{"d_mlp": 1280, "rope_fraction": 1.0, "attn_scale": 0.282, "init_std_o": 0.0, "init_std_down": 0.0, "optimizer": "soap_variant", "lr": 0.0106, "warmup_steps": 110, "decay_shape": "linear", "steps": 3707, "dataset": "wikipedia_en"}
Each number is 500 + 25 x the weight over the matrix's rms, rounded and kept within 0 to 999. Layers, rows and columns count from 0. Numbers have three digits each.

# down: layer 3 MLP down (transposed), 1280x160, rms 0.245, rows 1134-1215, columns 0-79
# up: layer 3 MLP up, 1280x160, rms 0.243, rows 1135-1215, columns 0-79
down1134:534491503526535531454531495488437498521483519476488522540472514558509542480506495487503502523460487463471518496513491512457514472542467509527528554503504484509484520554458482498489477482467483552464521497505495516525508486512500527499448550
up1135:563490527486528479512552519448522485498509494529464517519473482520473559494514479476411447466497534536539532451527500439494490510478541511461493469526492505462506500506487523450488535508499508525493489504487537496558458475461521504486523489
down1135:450541460536505509491472541508461540482553468499506498504512495513525492505484505517450476507497526490482507516528456526524531467504505476528520495513510551493486514514512523481459509489521485512460479498497465488543479502497526527493496473
up1136:477535511491532472492491488481516534516474488524514516516509508496455509515533468508486530512452517497526485458509491484532474479527504515465510534499527505484493498505517457528473468492499476496515524469495494532496495528499505524487491509
down1136:529470518517474501490520515491489519500500502493479517473456515518517523529461518551505507479538488486474461475486503496504511493544490476580543503512527514525479479482502547489504501494506517518475564515511500470503500499538509509520507508
up1137:510508522509558466510523505493501494511480542522499478496477488461489547472523529499495478497503462501505500505447477508502473472506514519542502518461526504508503467524503489500482498527501509506555484516500502502461536544506529464472523519
down1137:524464503483487519490521480483518512506477505496521481510516522488520483514485532515493483522523502505497491478521508498513545471540479438512488440498449518521477554503512508481509519480523557463485530501511502481499505464497488493507461428
up1138:488533441487507453536523488516513512507546511520512458518509501431462525501501447513543515536506509478491509518516495481501491495480536449462492517491510513456512508503495508489506478498478464519493472485503481489492528501521528508456500477
down1138:494503503474507540472494454520525503514513521498485489481534524500477532507523506498508477536465506540512474509522508534545487476509501452528452482528499545491497478498508487438464551505542483494499452519515527463466532496498494458460529517
up1139:481529519493471519521500495535539527511513442494490492459510494526538543503497478498503465472521478476498497514446514479508477452487495526501527463509494465479497519543498479551528458501480479513483497506528500481513533510495492477454474501
down1139:515466494488493517493480501455497529540492536531501509510545544482455491504467497486541559540502508526521500477513480516521503473464490483467524514488487515493539540517482528523494543476522509502529478523477536477465502490503532507530529508
up1140:468515525458469501535502486499500496537523451479472507509465463516455474498500549505536521474547473494502501446487496503514516498467492515515483504534570484492516501491469488503518499551495548476510504514470430500527518500483542476502531498
down1140:495503477486511518494512485493513508470550524480541483513458503494504495482444508517521489502503503499494503501501521505479497497535501495484508502488526518532488494504457519469480514497517513488494516497476537478500515503493510478517503518
up1141:566480510485489542476503479507553508492469502501448493478511515522494509512508460511493470525509503542454554493499478478529522477502461517525519495500471490494473500518498522478556434507507503490503487472533516517496502508504523538511537509
down1141:512491469511516466528508484524508479487531495514484499518483504504464513490506503504488518470482511520468493534442449500512576532512466510522462559512513452491500480497502533498467486522511518477543495475525530531467479496487529489510514487
up1142:452525492491468460508494523522472479504466537509466481514472507478446505511515444492502498469473467522465549480516498488497572487494509514542500518521538519478536502525496512518500503525431498524493498473534499513473486499489538493465530526
down1142:530516491500477537484516508490520500512522523480508512460424524455522521492458467454489523536495485476478474516537519549498517523462553530505472505482474512487544529504539519494535455460514486529567443520515501473500477491521521515487495485
up1143:462498449474445512518530460520535509523478485549519506518524541463467449512502478481477497502489464496423550452483497468493519477493544517530476509527540506524492552501472477557512521470495524497497523474537473500505557478458512529501547495
down1143:499442488551474450488477494502523552513522527492472534469518519515530461508453475493514533533509491563492511496477521538508512478489465478525521487535481497499495487471457485475477515530485516529526447522546521441500494499506488490489512470
up1144:513479512513508525512499525523484498522465474517545489540517508473482516507462479469474518452550526537528467503520504514479485479491470470502519464448465505522512492517465497441470501504488502505522488508456520502485496467448520499505505489
down1144:513523502502485497496500517511530476467504505503489475495493496498497515518523495529489494497486476509497470505509501506526534495502490478475512529545525483488510489513496509536548496482508504482489509472558471495491482516508513508513502453
up1145:546518540466514530518513476472500435501487507506505497527512511498501499534531476517550480506528503498512520497519489521461520539517452443494515510488479493523465471504495504491466497566530520493492514500492505463498497497537484504477471499
down1145:497506472484532506467484528508466515511516527515479471538478471567490485510501466533498536507494526486511477529503498496516513505490487485506507477471483515455490488487488481474520491513509532529498489521512501486481512524525479469519530512
up1146:465516506473463496528488492470469519530500459513489481510539496484483499517516473519522465495517520465460467488491519491481543485487499513520481492533461486494485501490502551496539511529511492542492458527481518507488516495456540534517488463
down1146:460481530409458475502488483458500498496537528495500498541494478528530529480524477537429475577511535537499472531484505499510519523453514486465514487508546502482485503531509514532518536478543490502501499473511540511446475519520514497512481461
up1147:526517519481523476516484477495520498462463471527522528509469485492515483517517546500495459493503500561522510485521496520509467529525457510490508468504463516492517493513528522554501496513522522453481485504492509517527450467502450533482514538
down1147:478507506480510455513509572450534485514490542490521465483478510530521507473473467470545502541512474473515465504476536488535476474481544541456502449492518482519443453493469497476523524506534483506507476501508475489506470497529503464500532503
up1148:465495488516515464468518500524551502517476486519501515518538475499493488475496471492522490498533561541494519514492499434488521551483540515510551504502477534542490455503530474486502510505528511485478526476480467482488500504501498499478505558
down1148:508522533566494481469508484448506521471514490473503484468494536443498531548484437496465500507529508474503536514481457552490513504502494494487516480490499502476529515513559509482479518534512497503527479520470494478495519511467517494592474549
up1149:467490521504484505447522519497502529552492523512478475537466536488493505496494518509453474499499464487520516482507484510479471511505499512496480480520516492516552465455501565499491462480508500511516495540455496491484504508497492532523508526
down1149:510494508488529451483513511496533479462480479510453486471488480450519518507539513539475483491502476494513489520484505463511474465460517486498508497496502529468516474478521504471547498487500471528489493529490525514510487537523507491478502512
up1150:483514534500528459499513538470519477552427491507538489498490501561555503480456494546506524494476519515480508484499484449534475509544452504508547445520507495506518536505520448450490491506506522558528520505536522515470524449441575477532463563
down1150:498470483495544491500500505486495512476518513521476517526500471468540487497515498513477532501501499450476459496510506530504494413518493533481495525548498501472464516440526479459513502487487509492495555499511496476488549538549482459495501488
up1151:477486488520508530488484520496472544493491532499496504522511514515466524512501481502533450518515536499421481497472511475458507587520539486454442445507552502497510485524497491470499461442510478536581523497483497508533514510537479480515507517
down1151:489460517530485541497554519537508491481485482485473461463511490487483498485489502490512469521509507506532507518495472512500458486479487465490493497481439513500483529524477539506492520480515532534492551472502503509479458525488514476515532528
up1152:495558513449487498539495445540503529528525523489515476501502541510481515422531505480516509486452492471491502503497468478533483506532486558494451465492493498494539476473500522535554510552505482527481499503506556521538470455515520502516504508
down1152:448491498509512487474511491499531511502499511451503483460529470508511520483491565483498517513504545520409575456498475514481512530471491531506468522508538514469478528526467505540475481526487458474550511495513493497526447465487516487503484473
up1153:489525530508502409508483521503480508528501577551503498458502482504483533488468453436478506490453453506469499473484478488511522492516503532514507511531487492502442520502488517529501524493543534503477501528489522469486492526502505580479500487
down1153:478499482520502509501475491475481518475525436531492520489484502478509474457484517464538499539521490527499491507479476480495513491521528489468473488486523481536499437461518486512440484516512443526510497498444511514521487530465516471537501532
up1154:471475531429486526529476489531499468508515528479490484536499472527526538484474477490475475511486509494542496483578547493545504506498456505551483496459493449512523442495475483532527492520481514481554497566467515520508509530510537486536467518
down1154:490516471510531503496455538492536482510496504473481467478482487522490531480481531499525516520512456496538480482471517529477485482494541442492456480496492506506477456537441543477528533482559524443589514491534558470500496469488485492474448460
up1155:495529497545508454563511518484497521516469479524507535524542552429488508481474484497503477489476491481501508494511525581536461539508531513507515527559520488486490492491505504500485493548488520523531480535441515518479511524489486474461485571
down1155:503482476534496495490519507547516515514482512506478492460536483514524459483531477522528495506491497539500529547496521487522459495466513464566524519457486483522476489465567492482506465497430520486575474490521483499476471486479491509489453474
up1156:569545464540535430492504490489494534467462498483523465541498474576482478470444454463539478500514444511515477490472492534523492509477540549504529534535469479430502479461519475503488437484465529512527485511434453531502460509463487488468455498
down1156:512540517522510514539509501539485497450482538511550479504499498472482497496451505511501501454491492473471458495466513496480527565539512517495491507467511459482493487512465527488518476487519515501478490488511468533479478500480519479565519483
up1157:540536506520499462487518504479518487545504504536484516510508527523474493486512484453494494455460552519496508462545520503489520509486498527489499492517466479497472484477491496475474530539509492511471511500514552505485489490467538556485481506
down1157:500473539458539499526504476512483490511532519475534532515483541506519519529510486563507533512564497527505525473484492492508487497504526506517492516504495497510524431503501505530512498486500522453427508511465483516507492468480505513503504504
up1158:515462503499478479500530516479480491507458476440548496470496504504500511494532483571530489492513492490508524450460474500513546510506513502481502511508504486508508507467488514484541512513450534482557474492456485477500501507516498508486509504
down1158:481470515493524497498508458487513547499510526507481469499480494507488515482502479508470476523486506482503464485491511455494505504485502510481506530504467502507421523477473499462457506497494542459526508480523503468513465542507481465495493492
up1159:533510474484505536465547505536505469562564475495547530542526488508496503517489458485474495526497532499485543518480520538530468514533524461544529436522462562512515439485497487528486500484508508522514540542551511536501523506550506520513527498
down1159:506480504506502524504492497503522507474529509478443523502489526498513490469493531479472484509500517510452479492495494482461469476490470554469482467481475475528479465485476484531480536493534503475481506504506515534496460526465519507495479503
up1160:531533507507491512556499528459494487511485492505465520471484525481508475479522518506510511475516498544502498504506509479492475487530509509517507493531484506508492487553481495515490494538506542504520504543515492500510491501501480472481521529
down1160:517497490462492465512507489528485538433496464450512494489500488512577496535530494489484505516506522489509498524505487487498509506470471435512495492499517550553502510461513485492478507484480551523495554501485519522499494502482470495458458497
up1161:513518495533522468464517491474510483446522521496517495479495515456510529478470499474474501507487552476470514490479513545509491456486534479513447489472524521448530474492470506522497490512517506520486505492531462492473515522484483512471508507
down1161:531521538465498512483451473527511499463531540547519496453489467507481519494464488511482538523482517519465517467510491532508483479516439487482520535507519495520492507463489473475544551498502509516518508427492473520539503455494493514496496498
up1162:451528525519556477492518536479473487491466460503509452510491480507529466496518537469476460478480540500473513475542517538519497518495548496494513540526527492500520481521517484531465495543480508567516502465529487478494486496477498492496516500
down1162:492487479490478493536513546468468459499499488496500552495466517443471484492514512518501525509547493461463480473513486477513485464488518507485510530533489487523512517495476508494551556476465489478430493541476486521524475522506492494532476466
up1163:486485513463536504519519520488500462522453489511491484498527528510473465538447522502541472501499512449470492486511492506461531516541502465466477500482493447516486501432537524534531518445578509546519510530496478487538544561449506484511512513
down1163:529470499560518526523549523493479481458532476500519515494500494472508477463475498507527485482526452528487481519461520512456490491525508470481537511497480528527481488494492511504536547503553505447482552498524474508493483506518491493499513486
up1164:493514510486541480535491509463472512479509529533504495523479488523488494457466506491475447539499505501474493480467511485520488489506477523491494502471521516491540545541473541478482469501503525503475530485528506490482527488483471493502548501
down1164:492468508539479527512524476521562490512459508526501479479486453477473494524522476493514496510493488489498539456546520531520527508518512516477493539492507494529449488495485501522518495473501509500511443486496502488541542499477489468472496518
up1165:463487497530520526506516505489541476529514533503505501477482491544508484505530523504503483474527459528497525508523494486489493546495534496490533560518440457528499490503491492499476499521493464489488516527511507503475499512504551533498505453
down1165:483470516534494515528515495512537504523489557483509482441544511525470501494532482517480480533455487531487501482528503513525509515475502476515474443483557510497516519522495482487525500499499531515494504475491477524509505477499539506516510509
up1166:564521460469484448516506472502475464524468511417511496519517504493549456504484495498508519458497512471495519512480488495469478495480523483490525485475522488525474531500505462495506467537506505502498513515466486532469543503521528509516494515
down1166:491464501513532515499511512513471505492485535488486482504529494470499484489515507494444492517535486485480523443537524523490481472475515433514486538509493542496499543459472513499551533481490516459532444459471489524537496530477511472466503502
up1167:460522496534473500504509427514525426497569491560524481531418498517493544502495505491481471485471516508538475490526473473541486503533488469531518489496528589515501468485479479515503487512478486527509481536464508429532544454468530484495492536
down1167:492523488442494522494489522460486500496471509458497469542497471470514474502472485509511484447523467515448509482507480551494535552480520522555503548509507504437508521545478438499478470495493463477555472521514498522520516530529515474518583529
up1168:498523467509504495525533505548480500495518466496487449499499500540465535462492509517508489521526519517460506480479521527486503483477542468504526539530493513474503547536488479483456539477525532502476517583504543456493508492476544495497517507
down1168:479481511504481507530505508450487490494482515532523523503504523475524518527516510500500515502503521477514526514545510520483530504489480471525452522483511527544512483531510499474529427482520511507553544504508484510475472483489509519496489523
up1169:497530469499556506483522486551524490525521478487486498507510500501492498489513461473504456464498480530476518494496470463486473534542421500484469432520503494510487485523470493493475535552430511482540552454464501507522464474469537478487517510
down1169:497485484526517503504457514504496476497532479524467512526476485515483529497482478469397532489478495516466523477485439513504502472515430523475486485478516497517518494502503503503490500511495499489501541496441494482542536450503479483529471444
up1170:503546526471528456490535481513538518516502466460503481506513515499527531481492511527495488512528547523515481479476487497482478498467479484513459483461547531476498500494525525525518495504534521528444514489478473505462538490505502493488514498
down1170:464528439500518468488502516489535514485513499494515449499466508539490509579501494465529513465492464506504488511496536490480502471535476513500454506509510473495547508515525498516536498493538535499495511473534475495499512516493487501482582484
up1171:506509531516494480519503516473524507542493477498510491469508484516504557479496492496507555540485570508543466511492496515477456488497499468513460465532471510453469469543522529503545529491461523469451503467494461589542501493489503514490509474
down1171:470440484494524481505520487528493491440565516456513507536518540519514521461499536463533489490478503496541522516430489499477560502473484510472489496513533552535527493527537521540524527489488534539494520538512517485539557518503515509478517528
up1172:524530490511516513511496542489482524510452532491488539515479494481476555512525473498450508517529510523476523430512477481494515505459482502529505501486498449513454527453493505492514494518503477516530496483493542503487504488489533500488468530
down1172:509537446444505494504483516514539483476486526500540495450519468473490505481492490483529531479490503527523513524495545491510471488492482557456493519445523499484498506512527506448528466500498478460506533442515544461528501510480532492482549483
up1173:474496464482483498485472495490468448531482493529534512538495482524563502519502468515477485475475472473509486460495500524539524523494501494495517523492474509472521535498532492491480533514552508485503538491477450503503552481549465549485500502
down1173:477509507519462518507538519511518499507511527521495459504457563491482488467479522458483461513506533473490482448508542457520485484552521487495521504510514488520481534512502508521515486469495446503531499478519517495500496501490478458498496500
up1174:504493500454490519542520476519511495570479518507477481549498478503505476531520483470464522518487502548502509475500515412511552513471518455510520475511473528453515469523474511477514513517537501534488463484461513541477489504497530484505539473
down1174:502467524516453515465523506508512486482497524511506497451497541505500499436497476478528504482470516476465495534500504431482531487526471495535482500474516449522476541495461530523512512523479523503530507486474508496502472533502487464527469513
up1175:499530481503500488504489513516470508526524500545495500518498471474443512504467497478541455455469538541495463508481512495508542496515485525552458461495516498505439496454541554515487443496477518508480486512493514539521510497539534534531507538
down1175:474517492471494485497525480514501485458501510522470490573465497511506537485540561549473536502518539497471490480533482483503488529495461496511527494488511522527506527468513460478518470535504509526482517504498502486521510551479498517539493507
up1176:500531472478538491492457486471487481509449438527465549504507482499524546516530507512505486501490533486530511490497502510501552497492496502491494483488512507494490497475510498506503443508471477485515455516532480489494500527500498502470520504
down1176:531508475481505502496478531507549495498513520549464523526480533444518520509500519518523506497495549540504494475514483480446477533482510505483470532495466536474502495474531483523484500546464505476512504505451502444474534504448509482505513494
up1177:491525486506500497513504527527507500495440494497552478472464442506542484510524473501547466551481494505469509462451485523524522500490507512566480471481477529503502532487541507508496503517469479492498511481493474530463467532526500515479522478
down1177:495477529532466544460508479525455499463526444470462444495494445493532439519483520559454493502504436485518509501487537481507448460483506490472492471509475506506493516495491488471466483494516485492461519437516538545469488515537536512497492481
up1178:485496531482503524500520493460531489489522469460512473514551492494494516503522522460526522474504486533474526496486534544539443515499500530515499489512513509497486502481494490503489509518507514519525483485429488457490482513498509514489444492
down1178:496477452554522523458457546478554545480512483560480496473504462520467490471481505506495481511520552495501527514513526506507490495562518488476500508509479552515525496521494527497532523522496477478500479494528536478485503503522487526472521485
up1179:481525516544494479534513532505513519536494469456546527458458482528478485525522490508496528478462520499509551491447434481525482491506573459522475474491497512517494537488464508464519505497443500484498472470534497507488515478513532529481501535
down1179:494506534506514521518454500508543529483540467491522533461516515481514533504506528544503506541475483508475514551489461460459493441514501457458505512505485582487535505484501527533491515482487513483468484497508518468443515473525452549506524503
up1180:480490519466501495511493482478517561491490493536485470529498538562509488561495502484540523467466498491501521482505547475520523523511478469476507528481499477500523456537490543518502493499544497499496518521506481462484499534474519462483495484
down1180:488429510491443463494464476472545527518523540521483516495481510502466461478480447509516531527490474473426511504487466474496514500465498513470520538499534490462474533533527450497501505492505517526462406505535488490487454453443518456466499513
up1181:500515504502500501497492503499493504504496503498507504496489507503507498505512496507504498503515511511491508502499499515505509491498504493501499505505491491490500493510509493507489498492500494508508504495496497510502509495502511518503510492
down1181:499511503502499505504500512500503477501509497490499490504513505496501498486499503505493508498503490507506510494496493493504481507502501513504503490501507504499502503495485502498498504500497487504500500501504497500507510501493498509489500492
up1182:535521499510531499509483513509513482505446505517487485491525533500503500520482509517477523523550487527548519476523503495451534494542488504484519521548473523483515479471463581509464460469472531446537492520470531505469509442463535432489503438
down1182:481482480505491486513508490477482551474548513555531468513479453472480459518505512495475481468460474496488469524471506541474529482497514467530509485499496494531507536517519486527497501536515555513477509497463443508516501562509508468497515526
up1183:519505515476477468514523452506442513487514493492493496509470544537503472500533495540519493511495522518505502466502479474486546473544487472464487477476501485528477487484489514542535508497528527519503501516524532484561529490447528506465551500
down1183:468477512489490505475434506515534523517527531470465486461500505514467484532507521492482482520500474518493494531508499566538483488485516507468538479539467491530500491501436486474484496517496505527520456478516535550491495475480479444507495481
up1184:506495475501544519540501506458511545530477523514479504485503470512498508520528510458405512499498464560475527527523549448456498524496492549499439490506492496500445478496467521490479527497481496484472471491487476491507482500507584498469472471
down1184:479499509569504526481513471509517467497558501449529521476482535535508465511494483494531476523477553458541484524496495436489499482493484480497510530488499507542469533502512513492529541506508491483490523483526508495508467584479463550479509481
up1185:500497521459516513521459519512473515527482480528515534468481495493496507515513497454493471530484527470506570491503490496491496522495473497521511538522483510539475487494512466469467507494524491512482501568489518500538489489494538514460507487
down1185:534458529514491505493497454513451472469530533477492503515484513505521525453499522502486506483484504499476489518475511509486480488469475491475459555498499499522503490518547472477512460453504517523522502492467514481498484501488515484527510501
up1186:509554511503512470491510437492483484509499491536545501489480502529504525470518526470512477492524493497483458490536572523476491520458489511495465488500501514508518488457512503517518483489468555506500446543493496509475497518459498501486457492
down1186:490474493513471516473504515469441515495536501496518501538484470514509479488455505435504533509473512455523511471475518478497475509486466479506484513511556504525513535505477490537476518507484467556521510489508476489464525514463478486516518502
up1187:463535533478482468506499489504496490492492492513469496510507524509501530501493506488516485526484513550493499471476513535461493507468488483511490519452474515512473503518494507493463522508503532506543480490507493493514482505531517498486519471
down1187:539439481517469503459522503480480494474465490472528505494494506525522449498485478479524513452513540466505477449529532510485536523463456486531515509482496502501493528545482500502441465512484486457464527495473500487507530495529491519452518478
up1188:524525516498485480508540513497507482508475465541479470470484553520554509494504529497508519469497483523497522461510481502504498506503509496498550432512488474512453507520466473568458526528479472459494536474480485481489508492466531516498508443
down1188:446486498535478473465483533497514502462503546492512459519460487505516429525455483504530495563519508476448477471489530489505501536437468446452488531500490554523532473500550505478513511487526482465486512528564477507483486520487503482537467521
up1189:521516511456501515455497527530511480540490529514505504501524490537473510538517513558511515486464460495505534514492507517494508468476524527476505479443522423496530526499464491489519516516469536492457486483505485491523497505543535514465544471
down1189:500463508470550522523489512502495468519502467480511474495484498436510492480505540489525484501493456494517475505502472497462527519473464492469482473480514447449457547502503496469527498519542479513506450452498520520490480445452470481500489487
up1190:459459520471560487504525550512522514485494434517507502500538499505505456506471513498484490518470521476517515500485467489515512511490527522476496497490499488530508510497488507511506488499531511522492500518509482493503518526508524529511503507
down1190:468493505536531480527471505514478471521449480461486518500514485499508499528535504495536507509453504522495529455520531457465498529561492490506466492517525522537494519558508511528476495517543516468548507516535575508527503488513537456483469477
up1191:502498506508484498498528476452481524493471520518511504462534494545470505495507515509498464510533509488490471482480459496515458508473507548496442451486478487489510497515469500487495526507517544536521528495511472495466461512513507517451491471
down1191:487508546505497468540509497481487483513493516466533470530530532511491546510497493490524499512527516566484476502524476494442512512502493547463463551519539520498484509471561465468496508518491490461438474488487464543487476499499501519486515473
up1192:484504511488509500502544501481502483491510471496494527509508506530500462462536531520530527518469462476517516450482485500493485465504485479534479455451505477503545536482482462531488550474529551483475458522549524552502505490535508494534525523
down1192:490477535443553538532482501531471502497546487530525479491460506493520466507503469429490471514478515489532492502508492485475474487489492499515534525474486498508518494442495460534533517509521542489487482494464507479536511453537475497471466531
up1193:479502478487467546505512479495499517513476502521496510472508513472488484497478470526534460456494488475501525505483490463475496531497474491495520496498506475518497468490472519479479506485517488493462489466465457509579510457477521496510482507
down1193:497531485537471479485501500478473512537481495527556522494549482454514472490505525520508502462567467496482495493488510488516497519530487476496497477486500511484460483498478467517488508509499475510444537511479463516527520513490532501481544536
up1194:501500544504541433514529474529434520491515515564530480520499494530479533526499497479541476503506511500506538474499490463498515442499494489479492505456507483472529493542482530494481512479501500480500465471472493515438454486488505444536477517
down1194:522501490508508518454491503494524511497483528484501489517516512459498488508533496506478478440504477506493462529435518504520493491467535481489505542465465506502537512517524518505517501468558493497490562511570517480527510492505512475464513522
up1195:517498510494529535551513482537547508491462495546524472529500534520486513516488511510469537482517523522469508471499499470502500485457508503539461532489500541489495539547484536549463484517485502522483520502504520509465535516480463523496521487
down1195:459494465495472464475484483461450532447479498476528520531445484485510517465530490478529516437497486500476469508501492479534548492456540505454508497484518480499462511490546481487486474495516490488553497473539506504486511517519513504495471477
up1196:513549528497515492494513556496490530523474495500520491511513514578500496505554471522451485491468490441470544473523501494530554485502479480514544525510485499487493501483495516477481510473504487491460476498504532473488479488524518556475526506
down1196:514523494540526515500500498499488524474498500468495498524532491495517521494469505491507482500469500475478428532495481517487481506503466506504544497518522537469471531499476503483470505470497497500521546460510518517486494495533504504545453525
up1197:504498439522573501496479504483545485494473524487501490479503496530489493494517465515491522492475506507486437516492521477496511518483538512497522496497502465516503524464450505504502482522490555545476541554506532510492493493467475480533529517
down1197:464510537500472512456505488493533522508503524512492514514533539501505518504519509539502511472500433508541468491487502492552506474516449515548520471525531488463446480524511477466487457525528495477510509488460501470481517571520461498466504514
up1198:505505494496530487506468479498544480477535528506493497502533489473478506501491544496505492493522516526443510483509471475498516477521490500505475446538505468487445474533468498496538498535500497507513520480458495524499502500504503502502476547
down1198:510461505513459517516505535506490481485468454496465521499538540505470504522510503474529528510492453489497513467534449533523497515522473486495536478503521516465488478535474500520511569487494474541552474532479473474519538523538502506471483528
up1199:519492465493492491451524518493531484462467510480478483491516510504492546465566504549507457501488549508542487494520468484505537504479493520476506483511508514455496500471538478504527464500512496506502495548512511489522512504540530533474471530
down1199:517516531508537495512446531500509479491516450502509523491513490469486517482498502461521488494496489500484463525495527465475474528492512494491486560497447499539496518527503474516501516490500469478469507573497513462500488479511468487483541542
up1200:554547514541503499465526484468471521527468519464485501533519489505536512488505495503465522462525462554473531492484475514536559522508521516498522467497513495498488496493488474475550513530471459533534527509488529487475501508509492509516512523
down1200:497462487505516511499542486479495478473559488525513524510491535511510474514545542536490478514497537492469470503464501501489484450482509477516501514519476517512470534521486519565487493492529509463489518538520481495499523515488538533520489492
up1201:461521531464492487551523487513527519461479504496482490518497491489486514543515460523472498488528530486538517566512512519525501515481531549495518502521489488501515485549455459520522526482491495536485554524501508465486526500469521481478524499
down1201:519498498473508458518475505506466463517515475477471453477501458446502465517541440440533535527514488499557533497518493479471517525402489509504505492514464507485539517523490458509474489493492525514528526532505499488470508514450497504515493528
up1202:504483527481470484469517509482535508526482500512477495438521496521521459491544506460502446477521501513455472513482468519471488503510476472474486488480493499500457517534513503487526458516462533523477501497475472478495504489465517496495544509
down1202:495532522544529502487484491487519467501486532577491545503448477470532462513541479523476503508503494503543484499505501530453506495479496548463517473470512505493461473497473463509528572501468533519467501498462514499500505484535528512507514529
up1203:521528485506512517538532500509474520501474501524505492481521511496481493518546500506473506463519500447502485502461503494486477504488508476532464512510551471506493486477469500556466509551465524528509487536518541487472531533474494456492466555
down1203:523501493461546517482518502462505492490509495528493512505503467485521540517507541522499492455520494493476475534466509541479498512470494511474521483540526518473525511494511475498494485472469512464500471496534460476524486504470508479513521492
up1204:478522492456470498491514497461488501473486517477508481504464477531506467497459512545503480472477468486476482524511484474466526487515525471475492514509516476489531470513487540541513506498519496518536474523497542465478536529509529557506530515
down1204:512508513495484504459483459525505505491544490539477531514512520504502462535528513518512479505458530512530499538486505551521484460474501516541545495472522487477500480521500505452486519498508521512466511513500471512490493512504491526472494478
up1205:556479506511530537522513455486483520473499480501526450516485444514446543453496503532520460498448496514463488438509491429556484509568509480519496519456459428478552505503534485511500501505501535569507515499494556532510529506435516539443504484
down1205:529470471516470503518528516529471483452453500465516457488483457504478504520533495484479468472506457533522463513470483510441503562525536549493498501461479466504517433518517473527530551504489504534546475491437457500524516473461445543476484520
up1206:494521486473528492513494515501511521496530504514495434486484473494487525523493508508514455491475508516496499502532485506471475505533549497485472494562503484475480534533501442512470453488487525528537513512485490529506535466521561502526487483
down1206:481476500509479525487552503502534481468502490496546507478455518500549465440516441483504457507530482514487510531514510467512479467535498501469506505486507500523532486532508498504453516521520511490483446448510500507475478528496527462480481539
up1207:506497521500552506500545519525433508534490507438521493491540434546531487492502499530495532465498495509491519434495466470494458534536517502484503484538462465450473502549510532462519501472518501506506509549489476511533527478442512538464482455
down1207:507530501471490473503488521538481532485474512505496516528461514489525500539521478494476518483497451508472471457517473511490495513509537485496553521566502538478519579523496477516513501518472523444454486488508481426513547532496537440524522486
up1208:446511511483425499491538496500484491529479517440495485508478470479499523502517473467511467487505478527474495438509479447496487524502503519492482514497489485475516467517481446490477512497486505509486526529508497542518461485520526490511467535
down1208:470525473523493467483463541521495477510510502459437461492465473516533526499498485530527552509500499517545539483484525507515470477525477477457512494484533501502467501493510541497580538471466514499520477526515519507508500496553485542505494492
up1209:534525526475518505541547467470462445508492513495533472484473490470546536491489488481511555519483516501507499556501529468479458492510504471516516470502509464510497523508480460514436525491491533500474449463505515510503498491480497498488474505
down1209:480486464506480498523502509430515502497509542534513473453527506508471470459456574523509533515509497459480452539493482501500544484493497517505520499495437482479466481486465460485486510523494522483480541534504536494464517527487510446508520478
up1210:512547485461442527513478465474504449541513444489468490492445523509523477534529564469500504533479516480505482445495509498527541471472479452504499489484464480510500472533477460521512484526505477538515530522454458502494509496512515530550497490
down1210:504447513500484467523489533507505507489530489510538457515507498514507518472486516469482525484514516508490497476543500520500519522508483482511487485512525490493514523481489478497494445488485529514498515506476511491497493517513490459473530479
up1211:495520498501538465511498510467509551491461507483493494561520489528484495497526474487509473492511493495492491531473518505477493485527484472534522531497466490477438523507488541522511519515508523519475442491493532514495501525497545494532506527
down1211:534506555490498540553466471519462450487506487494496548501495484489544516560509536459498474516537455464501497483547508538472496525498473465451481536523484495536488514495490487504491561497534535507485476491474435480500521483511507506499488454
up1212:497491513514505482480532517503525488551503491488485480485496502518482542503510511498502514504532509492500466508505531522521515552520500488494481463540535477493514479466510516520525452514505502485472488506505504463480455513472533499509492498
down1212:444467512501452526515490479458518512524513515519434515543485508448504532448509480503518539474538508529445516476509541537470487486521498514542536528496508513522536441540497492496519518502495457470539487479468515502510453469482457491446487522
up1213:492557508502474489478493518479492464498480511502482492514460506517563528504451501509526461522482472500519506482551486504482491508471491503482471496515489545437470461476513501509546525457502498481555540476495529501502484523551503519483482511
down1213:503472489508484532526465453494528477499489511454486482492528496507451490483505499496475503480488477481476559524486492482440472486493473497490471477478504500543507492554500475516518478551499464459492520495520522498494494526479504542471525527
up1214:544486486493447485471556505484507566490494468510521463475503460512527494496472496481492490530506473497525462420535511458521498518534513506538475449511467500494446462491541483522529516498494530499531457550479502510487537506489522508480439511
down1214:502494498517481537468498487492530515499470447514489487459483508533484523441513504530521500511499506550503499501481500520562474439526472499506509501494489488458478524473512489470540510485519502531493501475507466439459505527511471525444519500
up1215:504493552447514538506512528485470539563499493511506547528511510491493512521459475463535517497516475520501479514484467501537533480492524506504519469509479500494499522514478512463470464500486524484530441516527479490479535456506518499490542510
down1215:474521487500515528530506517449516503491544530556526485501528510532503475494503476522537489508528541509513516517480473469481506510496461476501499515523444520512536506512505545530510496539504518502479485507532472535539487513460519497473483480